Each number is 128 + 24 x the weight over its row's rms, rounded and kept within 0 to 255. Layers, rows and columns count from 0. Numbers have three digits each. The size before them is the row's rms in percent of the matrix's.

# gate: layer 5 MLP gate, 512x128, rms 0.241, rows 340-374, columns 0-127
# up: layer 5 MLP up, 512x128, rms 0.239, rows 340-374, columns 0-127
# down: layer 5 MLP down (transposed), 512x128, rms 0.0751, rows 340-374, columns 0-127
gate340 086:126110160132162146109125121104130142152120152180149123134109133142108122116111114141123121112152084142130136121064145085151123124108106156165087135117129179125179129089129098093169128111136126095112188105132187144137120115115155129145139112111107127142110147116124085137094093158144127131121155123135140131188101126124140160131141137144143150093143117169132157168142197136111136117155
up340 091:118133096113078097147130135148111110116143124081110135107140146111137102150135149126111128148105175131109115148146130159098140119141133112089155127138115092130081119167128173176105127177104146158131068153129056121098146119147114126121122144165152142121165122126136155134148162110107130124150118116127104139068160122131107120134129117113113114149116123100128103091126065108160122168088
down340 090:112111127126112112144129136130158111134108130132101123098136134132096111140126129137076119123120169125160104154129172136123152112162082161106104125108133134107099140098150137117163181091124123138135107138139108102122136105141134144152148096104148090144144117117124155112147153131123109130152143133150075167031094136097098115152141113116131118171139127129140067091131110073173110141130
gate341 116:121105142147145131120175113101136095130140146126117161138130133129079151089137149110151122176110121123099139162139161113143132160197111150099113148168135104109128167094103115112145125134116104165138112123132165125185184084148136137131117129152126157121130116164140101135158142109165144117137142109102075111141121110145112109108158074124152168173103128143120127138154134174146151124120
up341 106:106106137163113151132163148112138084120156157139089139119093084120080154104138121133161121194114115097091154118113164119131134119175128130142127144158137123101161177102106113117137115144143127154140157122132133122139179095131151123109079097170108128124138129154145144140181126150142142124107134143123080134123084133123140119120189082155136166133135150128111120144175138139136143117100
down341 103:106183154132141134126156089128143142158147139128120128131076140133110083143112105140129103160122112100114163115141151097124125178102155146114172122126123129169123124066110091134111124087183081115125153148140126087163136131105143122124130145120151120151122134114103111114144111116086149091151151083100138121145120103104175155143143141124103144067146162104109148157136151157123151136113
gate342 105:139115118156138152123118123096115113147131124149171101125156125121131158188127148098145154168137152075092161145132158086133131138152134081141096153145152138120103099111108200111112157120136123152096150107174122153154116115123115131145177142157129124140166128140119142107112115147137137131147201133134123120136118113132144154164133112168115106136141153147176126145104073133143155163121
up342 106:139170147139142138150092155151076102131124120160122112124165126116136149156169105119160176117154167092113108114119136135110118148113153130108137143146180122137135114104143149131075140097080156106118127093161169115150132183128111130147149138132154150122118103138108126086114123129137117165130148128137142110178099169192123141150166107135125120144180139174109138144102116131136133119097
down342 112:082142118143159133132143148163126111094085142139128106112119092138114150108157115141163118109131116157155120120138161155128163174092125145127113112135106120123161118108108179082123133112135152087139137137095137134103101106108134111162152161106148142084121138121124157155175120141125121106102166131126138115119109113149199148138088121121144144152149165119143210139125088133120167129155
gate343 096:094157121106155106098107137139097145110111112121151084139111101139117109148145125133128139132115126116174127129105082141135131128095153110089127175084129113151095108128156132144157127150165126106137129119146162120153119168130100182078094116145170122127103127121134096155192107142102162115149080147122108135154052117117158145115129105087118099146159131137123115112149157142115136137104
up343 101:139148128113137127108104109182084103144088140116141102129085151137096141117139124180144157102105128163203137119075101095113156122087143108092154137134128127117096120136111117160117126150127134124130117123103142118128140170102120165112099146136166145104120165146134107136138129165120109151175115136113106152133103083146156139103162103067115116112147144114131133118161131144104115174102
down343 094:138141161155109161086110097126073143115094129110147115144112167158094164126156133106154131127099118130135134174091125098129127125086117144106142153140114126134084096133112095150120076138127074095124107151130138128128162142148106132118097115111165122114119161152125160167154144152092150103145140144135133135143129129131181134098144112116168130161185088121144083127176147140113139137110
gate344 104:140164098104087143159113117102126150103138130121118150120145127127132145104139116131133147068143151121148153103144167143103128125105139163113133110131112167119102184140079177153120164143144128128186198093133150154122128148103126112149176165132138142127111185113123173157111129146086165120137111109095143121154141141143173122129119140133140124135140113151161140091137151128159153149145
up344 089:139100187120181102137131135097146100101102132143121140099129130114135108139086107148129144159104071159110096153074091123136104152139111153118125142125127107153141083122172089128108121123092142131120068177145094114122094094157093144112130111103092098088128118162124115135120104110162133163113155135135142115117136151119106111107140098107125130127126155164104131139107111115104093160116
down344 099:133160140126142141076109140144126157137111143145176136129095127140114105160090092115127114141149120126117110117097073108109150111139119120167118156171116100137134102130165083125115144097112143114115083167161120145117106120152111197080125115088122080140155107128130086115110103119144120113152147155151129121162116114111104182088141114139142116142122157107077140151085113121105124122140
gate345 098:153109121082157072152077119148146130143129090130145147106130100137154121153139170099138116148144157132117132162107141154164126124165127101119134142157152110079116140136113088115119109158190095134100127103123131149179107114149083152126108139124159150143141158107141122140144121145120107091133161106093127165074160102146105133129108136143156181161133121110138124123115153109116118172114
up345 091:152100108078129132099067186158159113139124066129118137103127106140129134185150136142156125145156132123132139140121124123142193147133139136157091118090188095128061117111127112149146178126157139120123123163124129127138171114112132170120084089165112137154142158145131151092105111133122130116131090116137133154113140121130136101116121148136141140120123138097138104135125142107148123158102
down345 090:163204113140142150088160118164142120128127162113148127105107099193112129141107116131174118159140136117145144122143144115147122135104126153130135095132152118162092125128178093144164160130113121142130142129132132108153134105095145198158094136090151125126133151136122112126107102154139128147097130112086141134158133110166142127140120133079117143128139141095101086147152107091107143106181
gate346 085:124146083104063146124151127111114141155148147119166139197154192121141103121117149108156128123124135091153150133139132086088096130142118097136144111128127072139099145174117137141104139149168129127114130089132126128138090111154142084096182096134147118143138132120132128151137102141115122094161087129139144098124144137168109133106127132110138166098115105096109118096090121120096106118123
up346 085:133139151154123161183175075123134109134111127146097111091148156112120100150146183159138134167136128140173133123103113092095124123128125113141082118133103088092121131118095144103161138133106105121149142138143162121138149133081113137127106156124126153069134123150123138086131147110140149160121141122148085125128133126067122114131134098144166150148131130147165161164171128138158106168136
down346 089:138144085152150135163179106120148166132157138111119137048116085150117161149125153136112105149119143118118073159151124121105149160176123149128124115161115129081140142114133132118119122142093149176085147166108152103137168121093155138110125122091163111112120118133104101114099101151153130106126144136129092118118117114123145145143113118098140134156166111143168118146155091111152156145161
gate347 103:167100099104108103103142106126162135141135098159143127123138147127140141157126137137170094148142131111124180121138127120137131151141130142125130132150181121144139173095124162124157118109112098103128106100143142159107179097115109119035146129133129148130145104150154138165116146158131114148134137153135107107142125124097057138129153135179126111152138142128137117158090094130148137137197
up347 105:108127116129091102130143132138116113160091147155129112164144146118118146095140123108114149090098147091150147131172180148166100101135116131128144104125121115155116088101166093148163127130141130088179169124121172126135141179116105138130154123097126146163097117113116133117143123126114129111106093132096169140125183101134128117126087144084142146110169139169143092121094123083117092127107
down347 105:104147129132140136139139117119153139104153107158134154097166162159137102143088111114161149078108146139169136091112085129148159168155138146106144091125116079103169172138156141144133147129107156157120113161124117138096143114138098112147152137140114121132100119119117118131105097138130074141105125136202142142100101151138139128082154113129106153142137120143135146142145132063148151154170
gate348 100:124174091157146116189137101139100149107114138106162098156148167136069106128164098145166143160156120154162124121115140134104103140151116136137107119155137092100120140156140144128150124161156148097124110167155167120127128153123145139146126124158136113100163113080118141132130094101155114153147131101160094107137119096144107134057153097118110131156132150126137134095141100158113158152145
up348 096:115096123131154128094141157137111135152168121132090145106133121160113129140078153117114142121085116080104085168162116125160138129116120107127132113124119156133177127166107112098136110067082100174152095126125124136127150123127131119142120140097143157121116105095141119092098101126106109097111135099131175145095109141098128132102093144154164148109125084099130146098131170109148102099088
down348 097:120147111180157128133131163106134152099108076134113145137156113159096118146149153157148136108171152176162082094114119179123120106117099096153141134111139125103084114132173102107154122155130180191150120149144130100115162163132104135124119116131103119112117157101114105123152137105100115111139135107148117150134146107104111151112131128120145141180084139122125148124102112176127082122114
gate349 088:109130133108093119124142137116159115099147124136089122159129137119077114061126128128104110115132181145164102143127115167136105175104137151133131109155089115110105139105121097128150100157111157128168161121125125159150161116106126141101095095088120139150109139113108150072103140104128115143122142132141097154147151150160120123099118073071164136143102119126172106152111118123080148117121
up349 088:117147177143097145137123150172126151133158133141090163121098102140092084092125123162146134096136151112128122182099085152106136169119134157146118102171107120151131151135133092122114102139127173102155160106126107188091108133102120136127126079119116135136102118101116142103123141101160099132147160130052159141123106103139118130123110112094111153147135095159146128154129132120141149146128
down349 088:124127068135128082125144118106139064151168104096109126147137128121116107113128121122098114148170154156175118122158129135126082172142149135127137140142149090140137122102134085120152119114126134162160135118132124093149184123139166137109111128113132092144180121169188134063122147119122151133119147112144131125126142141156138129113171116123140123144124087117124122119081153109068114128145
gate350 111:152195113145130132157158133130191123177142109139132125119086142105165105105146134115130138133136137144128126158103116146126126121091149188137127135120114129104102118162128143150103145105130125190163140189150141126102099124125177136113104134155124108097159127120103205165135103115143130123104104105122112160144116100133144114159104096119121126107085154109110130106106162128105117110126
up350 105:092106161135105116143113130135110156094118125129136120119154111141121100140147080138109117097155125115152120123148107130148155114157108059148152108105122112150122121107139083088134091139112132114132148081129080134133099147093115156118101145107146118155100098119151074110182121183159098164165106142116173133085122140168158131128126127129156142156079115143145138128147134097156142110128
down350 109:175157113129135111114159120151147091189132141146127116142091132148160133143123177123157175124082133129149142148086154167124110137104123185114129157089146148123080109137136146165105099126139145116134146188111152124105118140103169138161155126128118118142132138139092161157134120103089119089084169140127140145164124117128144097139141118105114132109119160121132108101091158130104092126134
gate351 107:135132143165075126119136143152131158129085148110112115102123145180094106132128123126138128105133117105145111126112122116102151118098098099155115077111112110073118152155096095117138146129153076134073110107123124165146156085147128099125094130174124124154141145119146104148130123111126117063153091091147106138100115138164174158112129127146147132116102135172096142102151131119135122086111
up351 103:137118121057166098128122138097122101146169124131136150123146119070146141136118122125118111123117148159118150119159134129125133127138160167090151179136146156201126131107159152134108082129111179143169155144134129080109092144126109158127175109081127108119111087129125136113109142144133131149101163129104144146143135122107082116133117129131149108143120130095165134144105116131114107159182
down351 099:131064145073140137127115133092124151165131141116127161147142101100145118128119122118138114135142125133136132138119188111102160113102129115084138125114074086146136107162125174133145149151147139140103181146146105174116181119129081154102117133093145157145105102079149127114104160137162152094138132126157131165128130119145132124149104100106118147110125101111108175111158150121105139161147
gate352 100:120123117095121152123122146077162117116097111119144147103075093058099117161116122110147147147147136150079094152157156100167161115131118106130132143110129093102136135119114159131111129131095165154099135136156092112110137133132083171133078105111172142116129105127150135120118131149110140150105120080167118119108172097121092128142158158153124139144136133145130108118158128184141100112128
up352 105:133143167086134122134163101145137088100123097101156107145124111106141132071141109098122164137124107136126077132114120120084102132147134159107152110079147088157126121102146166093108128153066134142150083107101137144162124134104142095161142149128114146140115099151126115161145149103143137150145134132105130117198135162135138125157148144098105129104150131154087110098121116165138124115095
down352 099:132108130099111130130138078197119132105174074144137120129195163172164133099159098162091156106109132102139138118097105128111140157135144154152166102111119108147138123097115117110145129135100143129153114145092148126136104127098143084131138121125090137129135126148172140146112110114166136148141116156112134121141112117123167065156134112098120116117130102108091134107093110123106177132110
gate353 112:163114135126163122113113135119156106090125122141112134125091149135121086088111115113144107128150165142142128137110125148135149111101107131101126177115117152124153172067098140115154131151155119159113130123136132160087141124119114140036153137127107133145122108164133111105191115118107139083167144103107144105097137136071167131135146125111087122164102130139089106124098145133126126108127
up353 106:056108104133099115122174146143124200138128147120122151160151098114115095120104155072103096108120087107175173107125138142117150166130114131142117085116127116101126106148121094129104163128107093135125136136132159101157127153162117141135112149089130121159131104123129113152117099111138122162121118160148112148139129137155108131099106121147181144152102153186122123122152149118126128119082
down353 110:134081150140123121145154133139142136143098122115114131148121131125165120140141093179128139105134123134123121166132121103122146134130133165108122103135166169115164139110132117158108169156140114112141154087108130109117098112090113110127141097106162101118110161087133131095108096091122124121193133108102145110122164052113127106137109138071075121102087157110099115181131130137099128144127
gate354 106:143112137114123115151101136135154170185105149089146097137134133148092131142123134118129101097167136119136103119114156125140128103115066095118116141134174117122110110090147097130114119119138096142139131107103157185118151115091145125106085130128114121116108133128147156111112111167092060140118142134127110163151147089126110172103105128170149177109130143141151164124122142076099154128163
up354 103:121136129124127106118164105100099088089161107198113125100128107146148114125137123147169165159086134121115153136139090126118103128113169143126169108154097116147162155173105137130145118105110136114078116143136121080149112145170131110139170137127151144156161131132101099148113148091145151135146084136123117104107126131159152088134124097110081131126138088114119089141138117132140097126076
down354 104:152124137157135092094129116137149100118148064153140154108121153137138103111117108097091159178088146147158147164136132080132142110154132158134086146127128112122190153157133161121136140111139147127115146150176073130147091147146093092097157140118125147104144171129089111149127152114119155155141144130111126093132120158091143127108130103113116122140145137096145124138117119186111136157159
gate355 095:170119109168108164112151119122121109125119136131100151132129143090123164099112075134106124134102125117074116083096155125128109129183142153140123149125145091127116093104143155102079167124107099168122144118133124132094137106138143110078137112122103090164122123103132111146085115159121126138122130138161129148199143153145105159092130152110111134148122124181132107127070142107119118126126
up355 092:146120097164127146129132086123147123122141127112136166131103122103114145132141125130141127119095106147114135077083105107153107116204133090132131117152126112088099116110101162124113151121129080130128088120126140146112136115138182152074140095119162069143120147139137121153067139119138111101107160134154163130181191166122136147127139111122144117126114115151143110111135128132144087145110
down355 092:167099117157085148167123092157165150130121125137120075122071150124153107141166141141143131147178097138099093141103133131131101157088187138132133117144121122108188119128154148109102158104147088113109174119132174118118116099163136125118080134143123137142111172126115137106143107101129122110092129096114129145119124115137119126160089164142139123105099121128126160095179134143133130131120
gate356 091:196110145151141174165112074112134141116146142147103129143133118125119128094075093110157168140121184099093125149105133090135103161144158194116150129123114125138134126072102131128160094108167105114131091108116128128102136123096133098127167135160126113100082113105143112122107161119142134116142167138111125133137153106091118119138114168128148152149116121167157152156116127127123126118135
up356 092:073129074113162113109105137131131113137136102149161131153138109120099150138163108129158083115101155134144118109122129160160113114150134129115128169123077115117111115143138136126115139086144160105133118170168095080150136117122207136115130068118120114152164123142138111103157069141124115071094118125130107122140137138110093136140144091138118082137144145101110123124114096112119113123143
down356 093:134144122114153134154116089133133158150121124131123164130144154150119161122164148100166169114137124141123114094125113129172086136135163152087120190104130108143092141118136117150163155142155101153101115124099135146078104120104190118153120055140145134113115154097116120114111140125108150093133076118150127122125138119061105143142152122142130104143122160173142153152157120115131101125135
gate357 098:147114119126105104103105073099134098126125107138150123088167136090158138185120104067108105149102098161125130114110138112098130152115154155112111182144132120108168160103163142143134147114180088120123114110116129154149105141137118104097112148152120138087143104166144116170158153090134111137144147150099125167139112127153127152116142125130115137121122103081146134093140128146108080095122
up357 099:115087109128107130095146168119118158118142161103150107138113120132152131075122130133134118132154120077140149118105141104081134121135122131103151112094122108112146113122135129115134108140066132143136132079117141110145171066127156149127172117097096111141117130057110152126081091126138143107132123182132133123129148140105166127129115157116126160128151144180099107107128161113168171146150
down357 103:140169169155100143084126098117113061078110128161102093092149148141122113138116104108091154127087110124129122142124149152097156149176093160148162151138104133125136124149142095166152126090165109109131127156127127153137092164153133080123088107125163131117162131164152111134140129122107115126115161125149145112164072108135145148095104133134140127129145127163154126133139117157100108141121
gate358 095:169106179185100086123125116096159143143168129131110133126073123115133151147106174141103132115141109129095102102135111116097151100126140129122117187194095151146159114108146121127138114133108130149116147138104129163123124120142135165114138108150107118159147113125165151156126155106120146115122112120099103119133089135173118125164122141161127176098184125142115110129101151147076118116129
up358 094:155127118190129124140182142148136159154140106163070160158132108133140158132111155170120164101113109136139072116136097101156152137164149122162148143151121142122115155113128173167141161132129172155097129149158086147145090124139137160113149139128126153132202122097177135134124105124136144121134150125114094105135143119133119125134134144113144158135129141118090130090113161149087133120142
down358 091:152149176156097110151139132126120120139156128158111133133150127130146106154138172138119140127149105155116133114168119147119133122123093104166138106154117186189170145109157134175143137145137129174098123157124145115127135109105145146150141092155122092178175129102142127190112139128123137147142112156094126102127158125156089153128135136156135156157156150148141112076086141159089129130133
gate359 106:150140158128117147118118090120133134165143128121122156149121145102119117098123129131126123141130139127124108117105132137114132158123155115165158110138113127095141159138120168121152142123131136126101154138174132124128095118156122163093136145138115126107111104167134137066152138132150202091099131085133134124149065152085122127136090066103088063113098089118127127171092106151151146142151
up359 113:138114084151127149150110143127109144115111155143172130102099139125115179144127127122153138125108132087094138141140105107120153114088055113112135184120122158119133152114156096160127136132095143122116105129106095163128144127122119146118122096099104148148146131128103152190104107142123107131144129192109148171154138149140104118091193144149135170119136158141145104088154154119105110148125
down359 110:114131150115121148106096172088117075104099134144108148101173071157146127097136143152129129112133183090172138106113135158162095121117100092132102139174136120161158175148105145162121151150137145134120160154108141144103125107177135150134110124111135121150173143154139101164105141106104107110127106072107151118100141117112126130147138108121118146081108147125134156119154131107099117126106
gate360 103:119101160110121127117136117123103090134152154122111144129089134135140165144116116112124127151124096194122124120116146125116121115184159123100114105125106163156140183108129120103128115131179116118087101078155170136102122133114114102145149137116099111096099120173151121123118134133103133070183126144155106132118090097126128128147131114140166152128145145122112078071131109187131133146119
up360 109:147068144129100131116141132121098085138131119106130153118106114141142120146101144126122115122123122146130150129089121096124118105118154084096100110129153116125141178139123130090118145155170114099079096081115145129111126173096116112140097145090107106101144127171140119093139136121126114093170076135158103138129103086103120149097124120137155176131121129116115064075132124172114128131097
down360 110:135078092065146082136108121177137138106120087137139094082143095136157150095126105175143094101123135130137095162121142110181094125139105120128085101132106131151115125109120116133124144101156149114131097101169117117138135151143085122129103124097114146117135050121133110123157094125144126145107139131128093166148154105119122123145148157152159116106114146103133083127123105152115116135106
gate361 088:158128173084091096178116105114117115104116082127150112114125108165138127136149143130147187142114116128139135162122083150153102085131106105092108130132144138090127138114110139121127136127093152095155118131150130138113103131139079123115074130171119088141148108147087119158155143134125139153114082115187104140111153189104112160135133145131106122158114130141176149124131109147150139140121
up361 088:127101165139124158125144118113123134136142135179074139113105133120082118147113115100163178146096096148129150151103095132134085126145125068134129125180134170097094130116146159109103155118105145130169104091152132132117123097164065135148092143139117078120139157116101130132135142111160185141119106150142119106126143150114150125131123123120112118073140143155136094112126120102123109150103
down361 089:080159128131171121152090126149131111103135118138132168103172152099143137144128177134075096127137130079128135150114154090106118102130170136108106124088127130141129138155129106162165131086133107116135110155122100127158136158072119159133132133125124101146112138135209132117149113142116144124124157120090147138139111096139149107114117091121137146175074111151103162116104091137134138113112
gate362 094:111064105093156146114137143127135121126145116077140137135105137129131137149098101121117109075158169111128156122130096097133142110118135176138136150089118160107132086168104133131134116082142129140163076133133121107095130135168128129137101106094089126103121141155147141083109131164117092104134134124120089119094075134121130135174119127138138085083117133156139135118146154136122099103179
up362 094:093124103122140098139118096163141086175138150110134100129086111145105155130143114134120124104169177133154145125150120150136134094134188124113080113117140138147115075154143121097130073077130143133158118128124108099137104118142156173188150119114130126136094119160135132113101168156136123099184147156157129087137123089119131135163147113105099117132161153134147138115147130100139118120122
down362 094:103110119087126145132147142145122131132147142103120153128135135162124176144118109117160101102168135119101139112125091063163125107138148178163095126098137116169120086147140180122142146119134129133141049116165077088115159140130150116132161134103089104093123156126129114106154080169148137133078133130091126095118107104136115124143132120130124127096161132128137119101147130145109134113147
gate363 101:117129110140131125091113142120108157088139127136139135140161118124089122140129166129095101105147173138133074115131151130167134127141072115100096120125128142161128110136152135134108131144132132143084142143121144159139154100098121131116158103124150083106106128119088124068105121151142125126120148136074100072117160099160130114132099142118187108164096107145103161173139174139114137158161
up363 095:146125149129121122087128139084092145127132153124133119129135164106108140115121150124101113095116155126138113142152165117125176164118119111155129135153102159114090135137147121136113140127111126097080146145098128159148164119124149167098113057139109140161146115151113110106118147138156111131148168126086163119112162114139139121102158156117193122153126117146095137186167148182085142150147
down363 097:126092142124172110119096141079110130095157142101130147150144099102114155143151148097089120107146141080105105145114120115177163119168121104115089139142153165121155141141136141134134127134112143151119136135117141148138118139101092125082140099151095104105126071172162131127110089153132105132121163136067158101138130111169137072108118120114150113157156129145125105164126143121106104165135
gate364 102:161144156170141123140143115091101120102111190083135121087171155122154117107147121121149173145144122120141160147124127132127127121132140125093145162165113116126115117136126131116133142148097113113140135109116121098168127147135113102100149082160102142146145142177132120115167136106099079103137165136116086060154156143134112128178169115127101151127141109129113157148122149155091100086139
up364 108:114097136113152119127109128155129153149160120212102115168102104144131171134123147102104100089091120090123105112134150135116149146145137148143115104092116131145116108114146147155125121148145149127103124158092140135104135127117158112152118132112169125154114114089153134139125115145144180155112106145097142174116095115118144147093077146102124100141122130107119058144129125095155181170130
down364 113:139161133135151119109152123085137108096101130062127124091151144112132069103128108144094136115117134138166138148154140140153145111125122100134139122134124139106110173094130087117141116079108122123179142118115115128166088141140087151088145168142111148145126139157092125104141150101075113123138145089157084092137166109115123099113127133149144116137116169148134154124135170120082103092124
gate365 093:143157129152102146135132075103093131139099143118138133164118121129145161127121128108119114138137075086130116098142131120077113128141124132146128083115150154148160098177124172135141139104149155147133128160193156112123114122103092135153168128112087135132137126111135133109123109118125157143172140132130138138145123124116153169138112117181139144138162141126109150139101059139192118108074
up365 098:152122108089122146099154117122151139140162118094137153119135130110140094125103143098129141136133102181203115130100146113121127162110116138117106145098183119111091155116108133135105132188125092105071144146111153147155167087157155120096106135159142122125114128195141150122154144111118164110146153128165125105130139116154118115126115097112113139146122147162128121134154137155110174110166
down365 100:198133116147111174173103098133162144145140153116110173143118137155128144156101135095130146133123097190096100111110100162092120104160106113138133166116108135143150137121100120157100139146136086117157145153119109146169120110110150104090146116161138124134133137127115098125113127107148166098153139100135113110171112104103139115115145107087182145097132136171092129143135104143099118141155
gate366 098:125128108122110126139169144108121117173116113121120153118128109077078112166123145078134124107121168115116139141132111103149162124108093100135102137130124129134116160115127191142107176099136129103050159101119114141101131172084115115136120154119114164144134121111137104085150113106141151098143106145133166150136187125154135167115131123119111140151125100138144165177130130135164115137155
up366 100:126114100112082131151199134106105124128124109134110164161090104074110092128104106090124121137103145136081159128126135160140142096121108097091149109148085137135104156087111135136121128121157107112122128114098128118133144144137142103084132105149157128181111136117164102135109145110128118098102138134115146190140158151135114116136111188101128086151139102132123136130087151140142140090159
down366 096:113114086107119082107154120165131123145157158147122143102136134087104175132110109119144145123113094110113160079141106135136094099089159136109098135186093148150110121191204116126130105126140121103111131113117097090123136186107126129113128126130124131160117117118149102126093095115125144130097111117124136134136195096138164144142135122156113141101123159146152138106114133146136129094107
gate367 114:120152079094088081148081128157104118159116132081120103112126103114159134155128123139123148115127134131131147148123138154111143112083167077113114167129160087127146138140112162139074171156120133135155113096088130146153130141154100131138114150150153126167122144122118116106119102156151165109147105117107181104141108122135130130118184131106167114145139110096087112109122124160159094130106
up367 113:093109129112126055112164104142149083143114129107145111088106107141150155132140122147160126127138137095116163143143153099087145115142167079137117161125155122150184094141136125111120112103137112128158138080087118142159149117105111108149127111147151151160132157094139128142122100142142108092124154143134147127133063113097157127155135146129136089110136102097135114128086131118140082122079
down367 107:090088135159118156127130137111111109123087079141091151179145103146144107078104132116102130116140130108128105166138113151095153089102108116116147092126121109097172137148178156126130075132142084155131112114122131099139133105115168148125139136122151114115113164157124121151119122131124169140147133116123149111120104142161144127097161145124104136111107143106178192077134083111103123115132
gate368 107:128150125115132122132109149182095158093109088108117165154139120128124108105097110109093134138127139180138089097116130131074124142113113118107150135140103138122136093156152173144124160117116121157102149157108141134134098146116134142133138169122150158158112136150088126120190084137094110170141145150124056123147091122099150091145127151150133105144114139152116156161140112124149137077136
up368 106:136115120102127119136114154157119133114144134071135140128135122102115151131083140097148147119121126172110094112133135140064096130122129138092207131150118164154112085137126166144164131144126123141109131185136147118121120128107129094132161127103155178125132139122136108146169120110081118141144138158126120112101106132093149111133131146147118132132115108134099163154143101126194145078184
down368 108:125135122153129148106097108105123124124113174147141109135098145117139128092180131116119107155127060105165126114126134093152139115153159147114140136116134120116163126120117064100116148113100102099146102128126141129136151167146143106123096152144111133096153146152113105118126121106132122103114119046130169111155162117157062132145123117077123123146145098079146109114089141140101127153107
gate369 078:145100148111121116129168164126127090163100145089112170108156150115124150172109147153130133135111143148116142147178155088131123113131102107136094108131124119151119109116158111124107195153168134125111091123139170133122133126154137148197120141146127114147151129104181141101172123166180145170177119128117115085141110112125143150122155147151115125115152128146119100128086121113137123157121
up369 080:132115098133133135127186164142146082130093119130096161112148156122162110168151136154125137176136109133142127132142128104140138126150129129138117110090110112161111113140142132130134177154117136142137078113083172145166113120110144119150115152154084106144146170088143119130158130167183126163150145087133087088163101150128144148117106145152134083093154127147117104078114139124145121111123
down369 087:124102156121110071124159159103127063138122110136129197141177131128123099155143157164144158153132126145146161125111072140148143143160152154134130141146162131113135169140121136141127134168112128144112113147118122131105141132106149088121118124146118125131110131145104122142100122091091146118079124130128162148150182146146124131106130181177143144119085146122144101089143093100139119130087
gate370 088:136140183139127144132091126121122084198165115162133084135125131136118116145160165121160157128093150172136137137115165107133144132161104127156130161141115166119126102146144148135155094164148158092130140128138098143125154146133131125139131097133116125100103149147143121105133150150105136103159165121097076165113126141107112137123182072140100147121139123115182135153136120104098136157087
up370 085:128169141128113153181154124118160091148121127137090115143126164150097137135123162123128149126151101150122135162151168106141138157178141177173097147128122130107107135136123111130159100177149154091111121134129151135172113138168114112147158145125114114115124092136128154125129151160096110140147090103154093148106126148147133159122149073144106153112156124115167183166146103150093129153114
down370 089:110155127134147129112108086121114145198111157115083162117120128130139134149147145085148110093125156149110155124129137165138146122103135134168164106137153159106128114149138144135170142148108152156054120156137123138149114107098146118128134155122110143128103078081145123177163157088075150125133146144143106130118153094122113120137101089090135137116126110131135129169152145147110117146081
gate371 096:142099127122155128096107117111110153106146129145120131095151128135108083136117147088135127108167144129158141102120122127152145151132130134192154105071099152069161129156094148143142153098146149113147120150101090143159117105149131136114137111116126149123126166106130122092128130157112092116112176072141131130128118152082124138149078125154114065097143128100159121108125150138147091154159
up371 097:138101133129127111104126115087083165121140106125111121133153091158089065118098158110121104118136156133153160100135101147164140175138103116168154107120082144061164115145073138156140118103151144108125125146103121150129116114144125116108133135108132170106131151081165138102127124117134122107124156096154129129108123137107107157177048123139121098119136104109129139116117141114151114134135
down371 100:118119106143111127160174144165125160098116147158125134078101150114119116113130123131141105126158063138159085113143090134116129119098134139101152106135100150152094145154161122121099152123151093107163142106129090085145149151120141150143153097104126153136116121136136114092122127135121139135143107151173125184143123134165148117109132117166136097162081120128073094148174141099141139146171
gate372 098:100151062134111123115124127172105113131093085116143103140184159105117129145088128139159127146123112134180157146113107135122118148162171113148117112120104136128108171127161149139141124112133123148139138144143166123098097116100153129095120140104142139090065098072158111108130097144125113102100114145143158140151109125169129133149134138111147129125201120114126078145134137092106129121127
up372 101:143136143147153114137155144101115146139157149151108152154099121163152124076157131106069136130125150113060092118145151131173118135105105158121140201134150139131126102148116147145151138157161111092098152141135111155145156141159080118143140135122118121120142152204085130155121145134109097172148139113139113105127127143078108125118114137131141109130082129126125145119136117177133127146108
down372 091:112145130131168122104138146143126151130083140088144158146112100155110102128173139131067107155128140108113143113129092098134139105129093120127108161099165179137149054127122133136159180116157075137134147108100115135185144095149123147113163133105138116111100135161140120111128157131149108133151120118131115095104148133066118146107131120145102134114114125130100155155094095140116154110108
gate373 096:118141080131091122119125140123100168137135149086131120141150172122120113111126095093119097112112130105126105149152122098100168135123114085178133089102143131162117124146122123165129137133131123111153151113141140162089129083122101153107112140106077096115141147133134111109129099102123133149134153079164173172092139128135115125116140141113165093138103149147182142096166137091130184148135
up373 110:127143154091152141188109145110157110113111101103090114111145104122159114134140143143161152137140159111120107162168121117161128101119143126117128152134136095104150155156155099108143115164150145138125105111104119090115150156150129157194148134111135097091127175143150117107145114176147119097120130144129153114107080153174113102121151126106122169092144100099123184151108122137130082122107
down373 104:168137144097148150130127141152092137133110114147122092100133147132142134120136078155130101190135084149147148119117084133065119143107156096130099167149105110103115136130130139103164149110113138142154160159141134162117152143110093119096121115129097156108081098140094187107131117110091143099149154113103136150133128123171100158129139147138124118091086129093118162163121131108134097145119
gate374 107:060152115112135126164116124156108137192111115095140142115114104107084111148121144165160060152127143109152121142138133105107135136147141125164112077139090148126125111107132164106090128113147133107116122103134114078136116133117130147143109142119118159121156109092123145120144143122170132079128101155075118127133146086144135153150139166125118133129148187122130126143149162132142114136067
up374 095:161120135130101098110155145138136163170165101194104152091091177128142122092118124134074134106142111131143166155126113114123138129140089157100173155151131176126126158127165077151139088118131098103138140130127123120123122138134108103124110095145133109163138128159150125183130143133121146162124121102114118146130170104136109109114091086151124113130120087103151153096096113110119144095119
down374 106:124127144156102104104131117129103114141150136167132143122143145112172123064157127143089134134115085149173074105109172151168148120105131138134121168123129156158119116150162122160144137137137110117094135128093130113128131150157098143123142123136097159107134136150083123158121147109125154083136150112176141155183158129114121158115117125108143112170086153119152123088152100088118157101096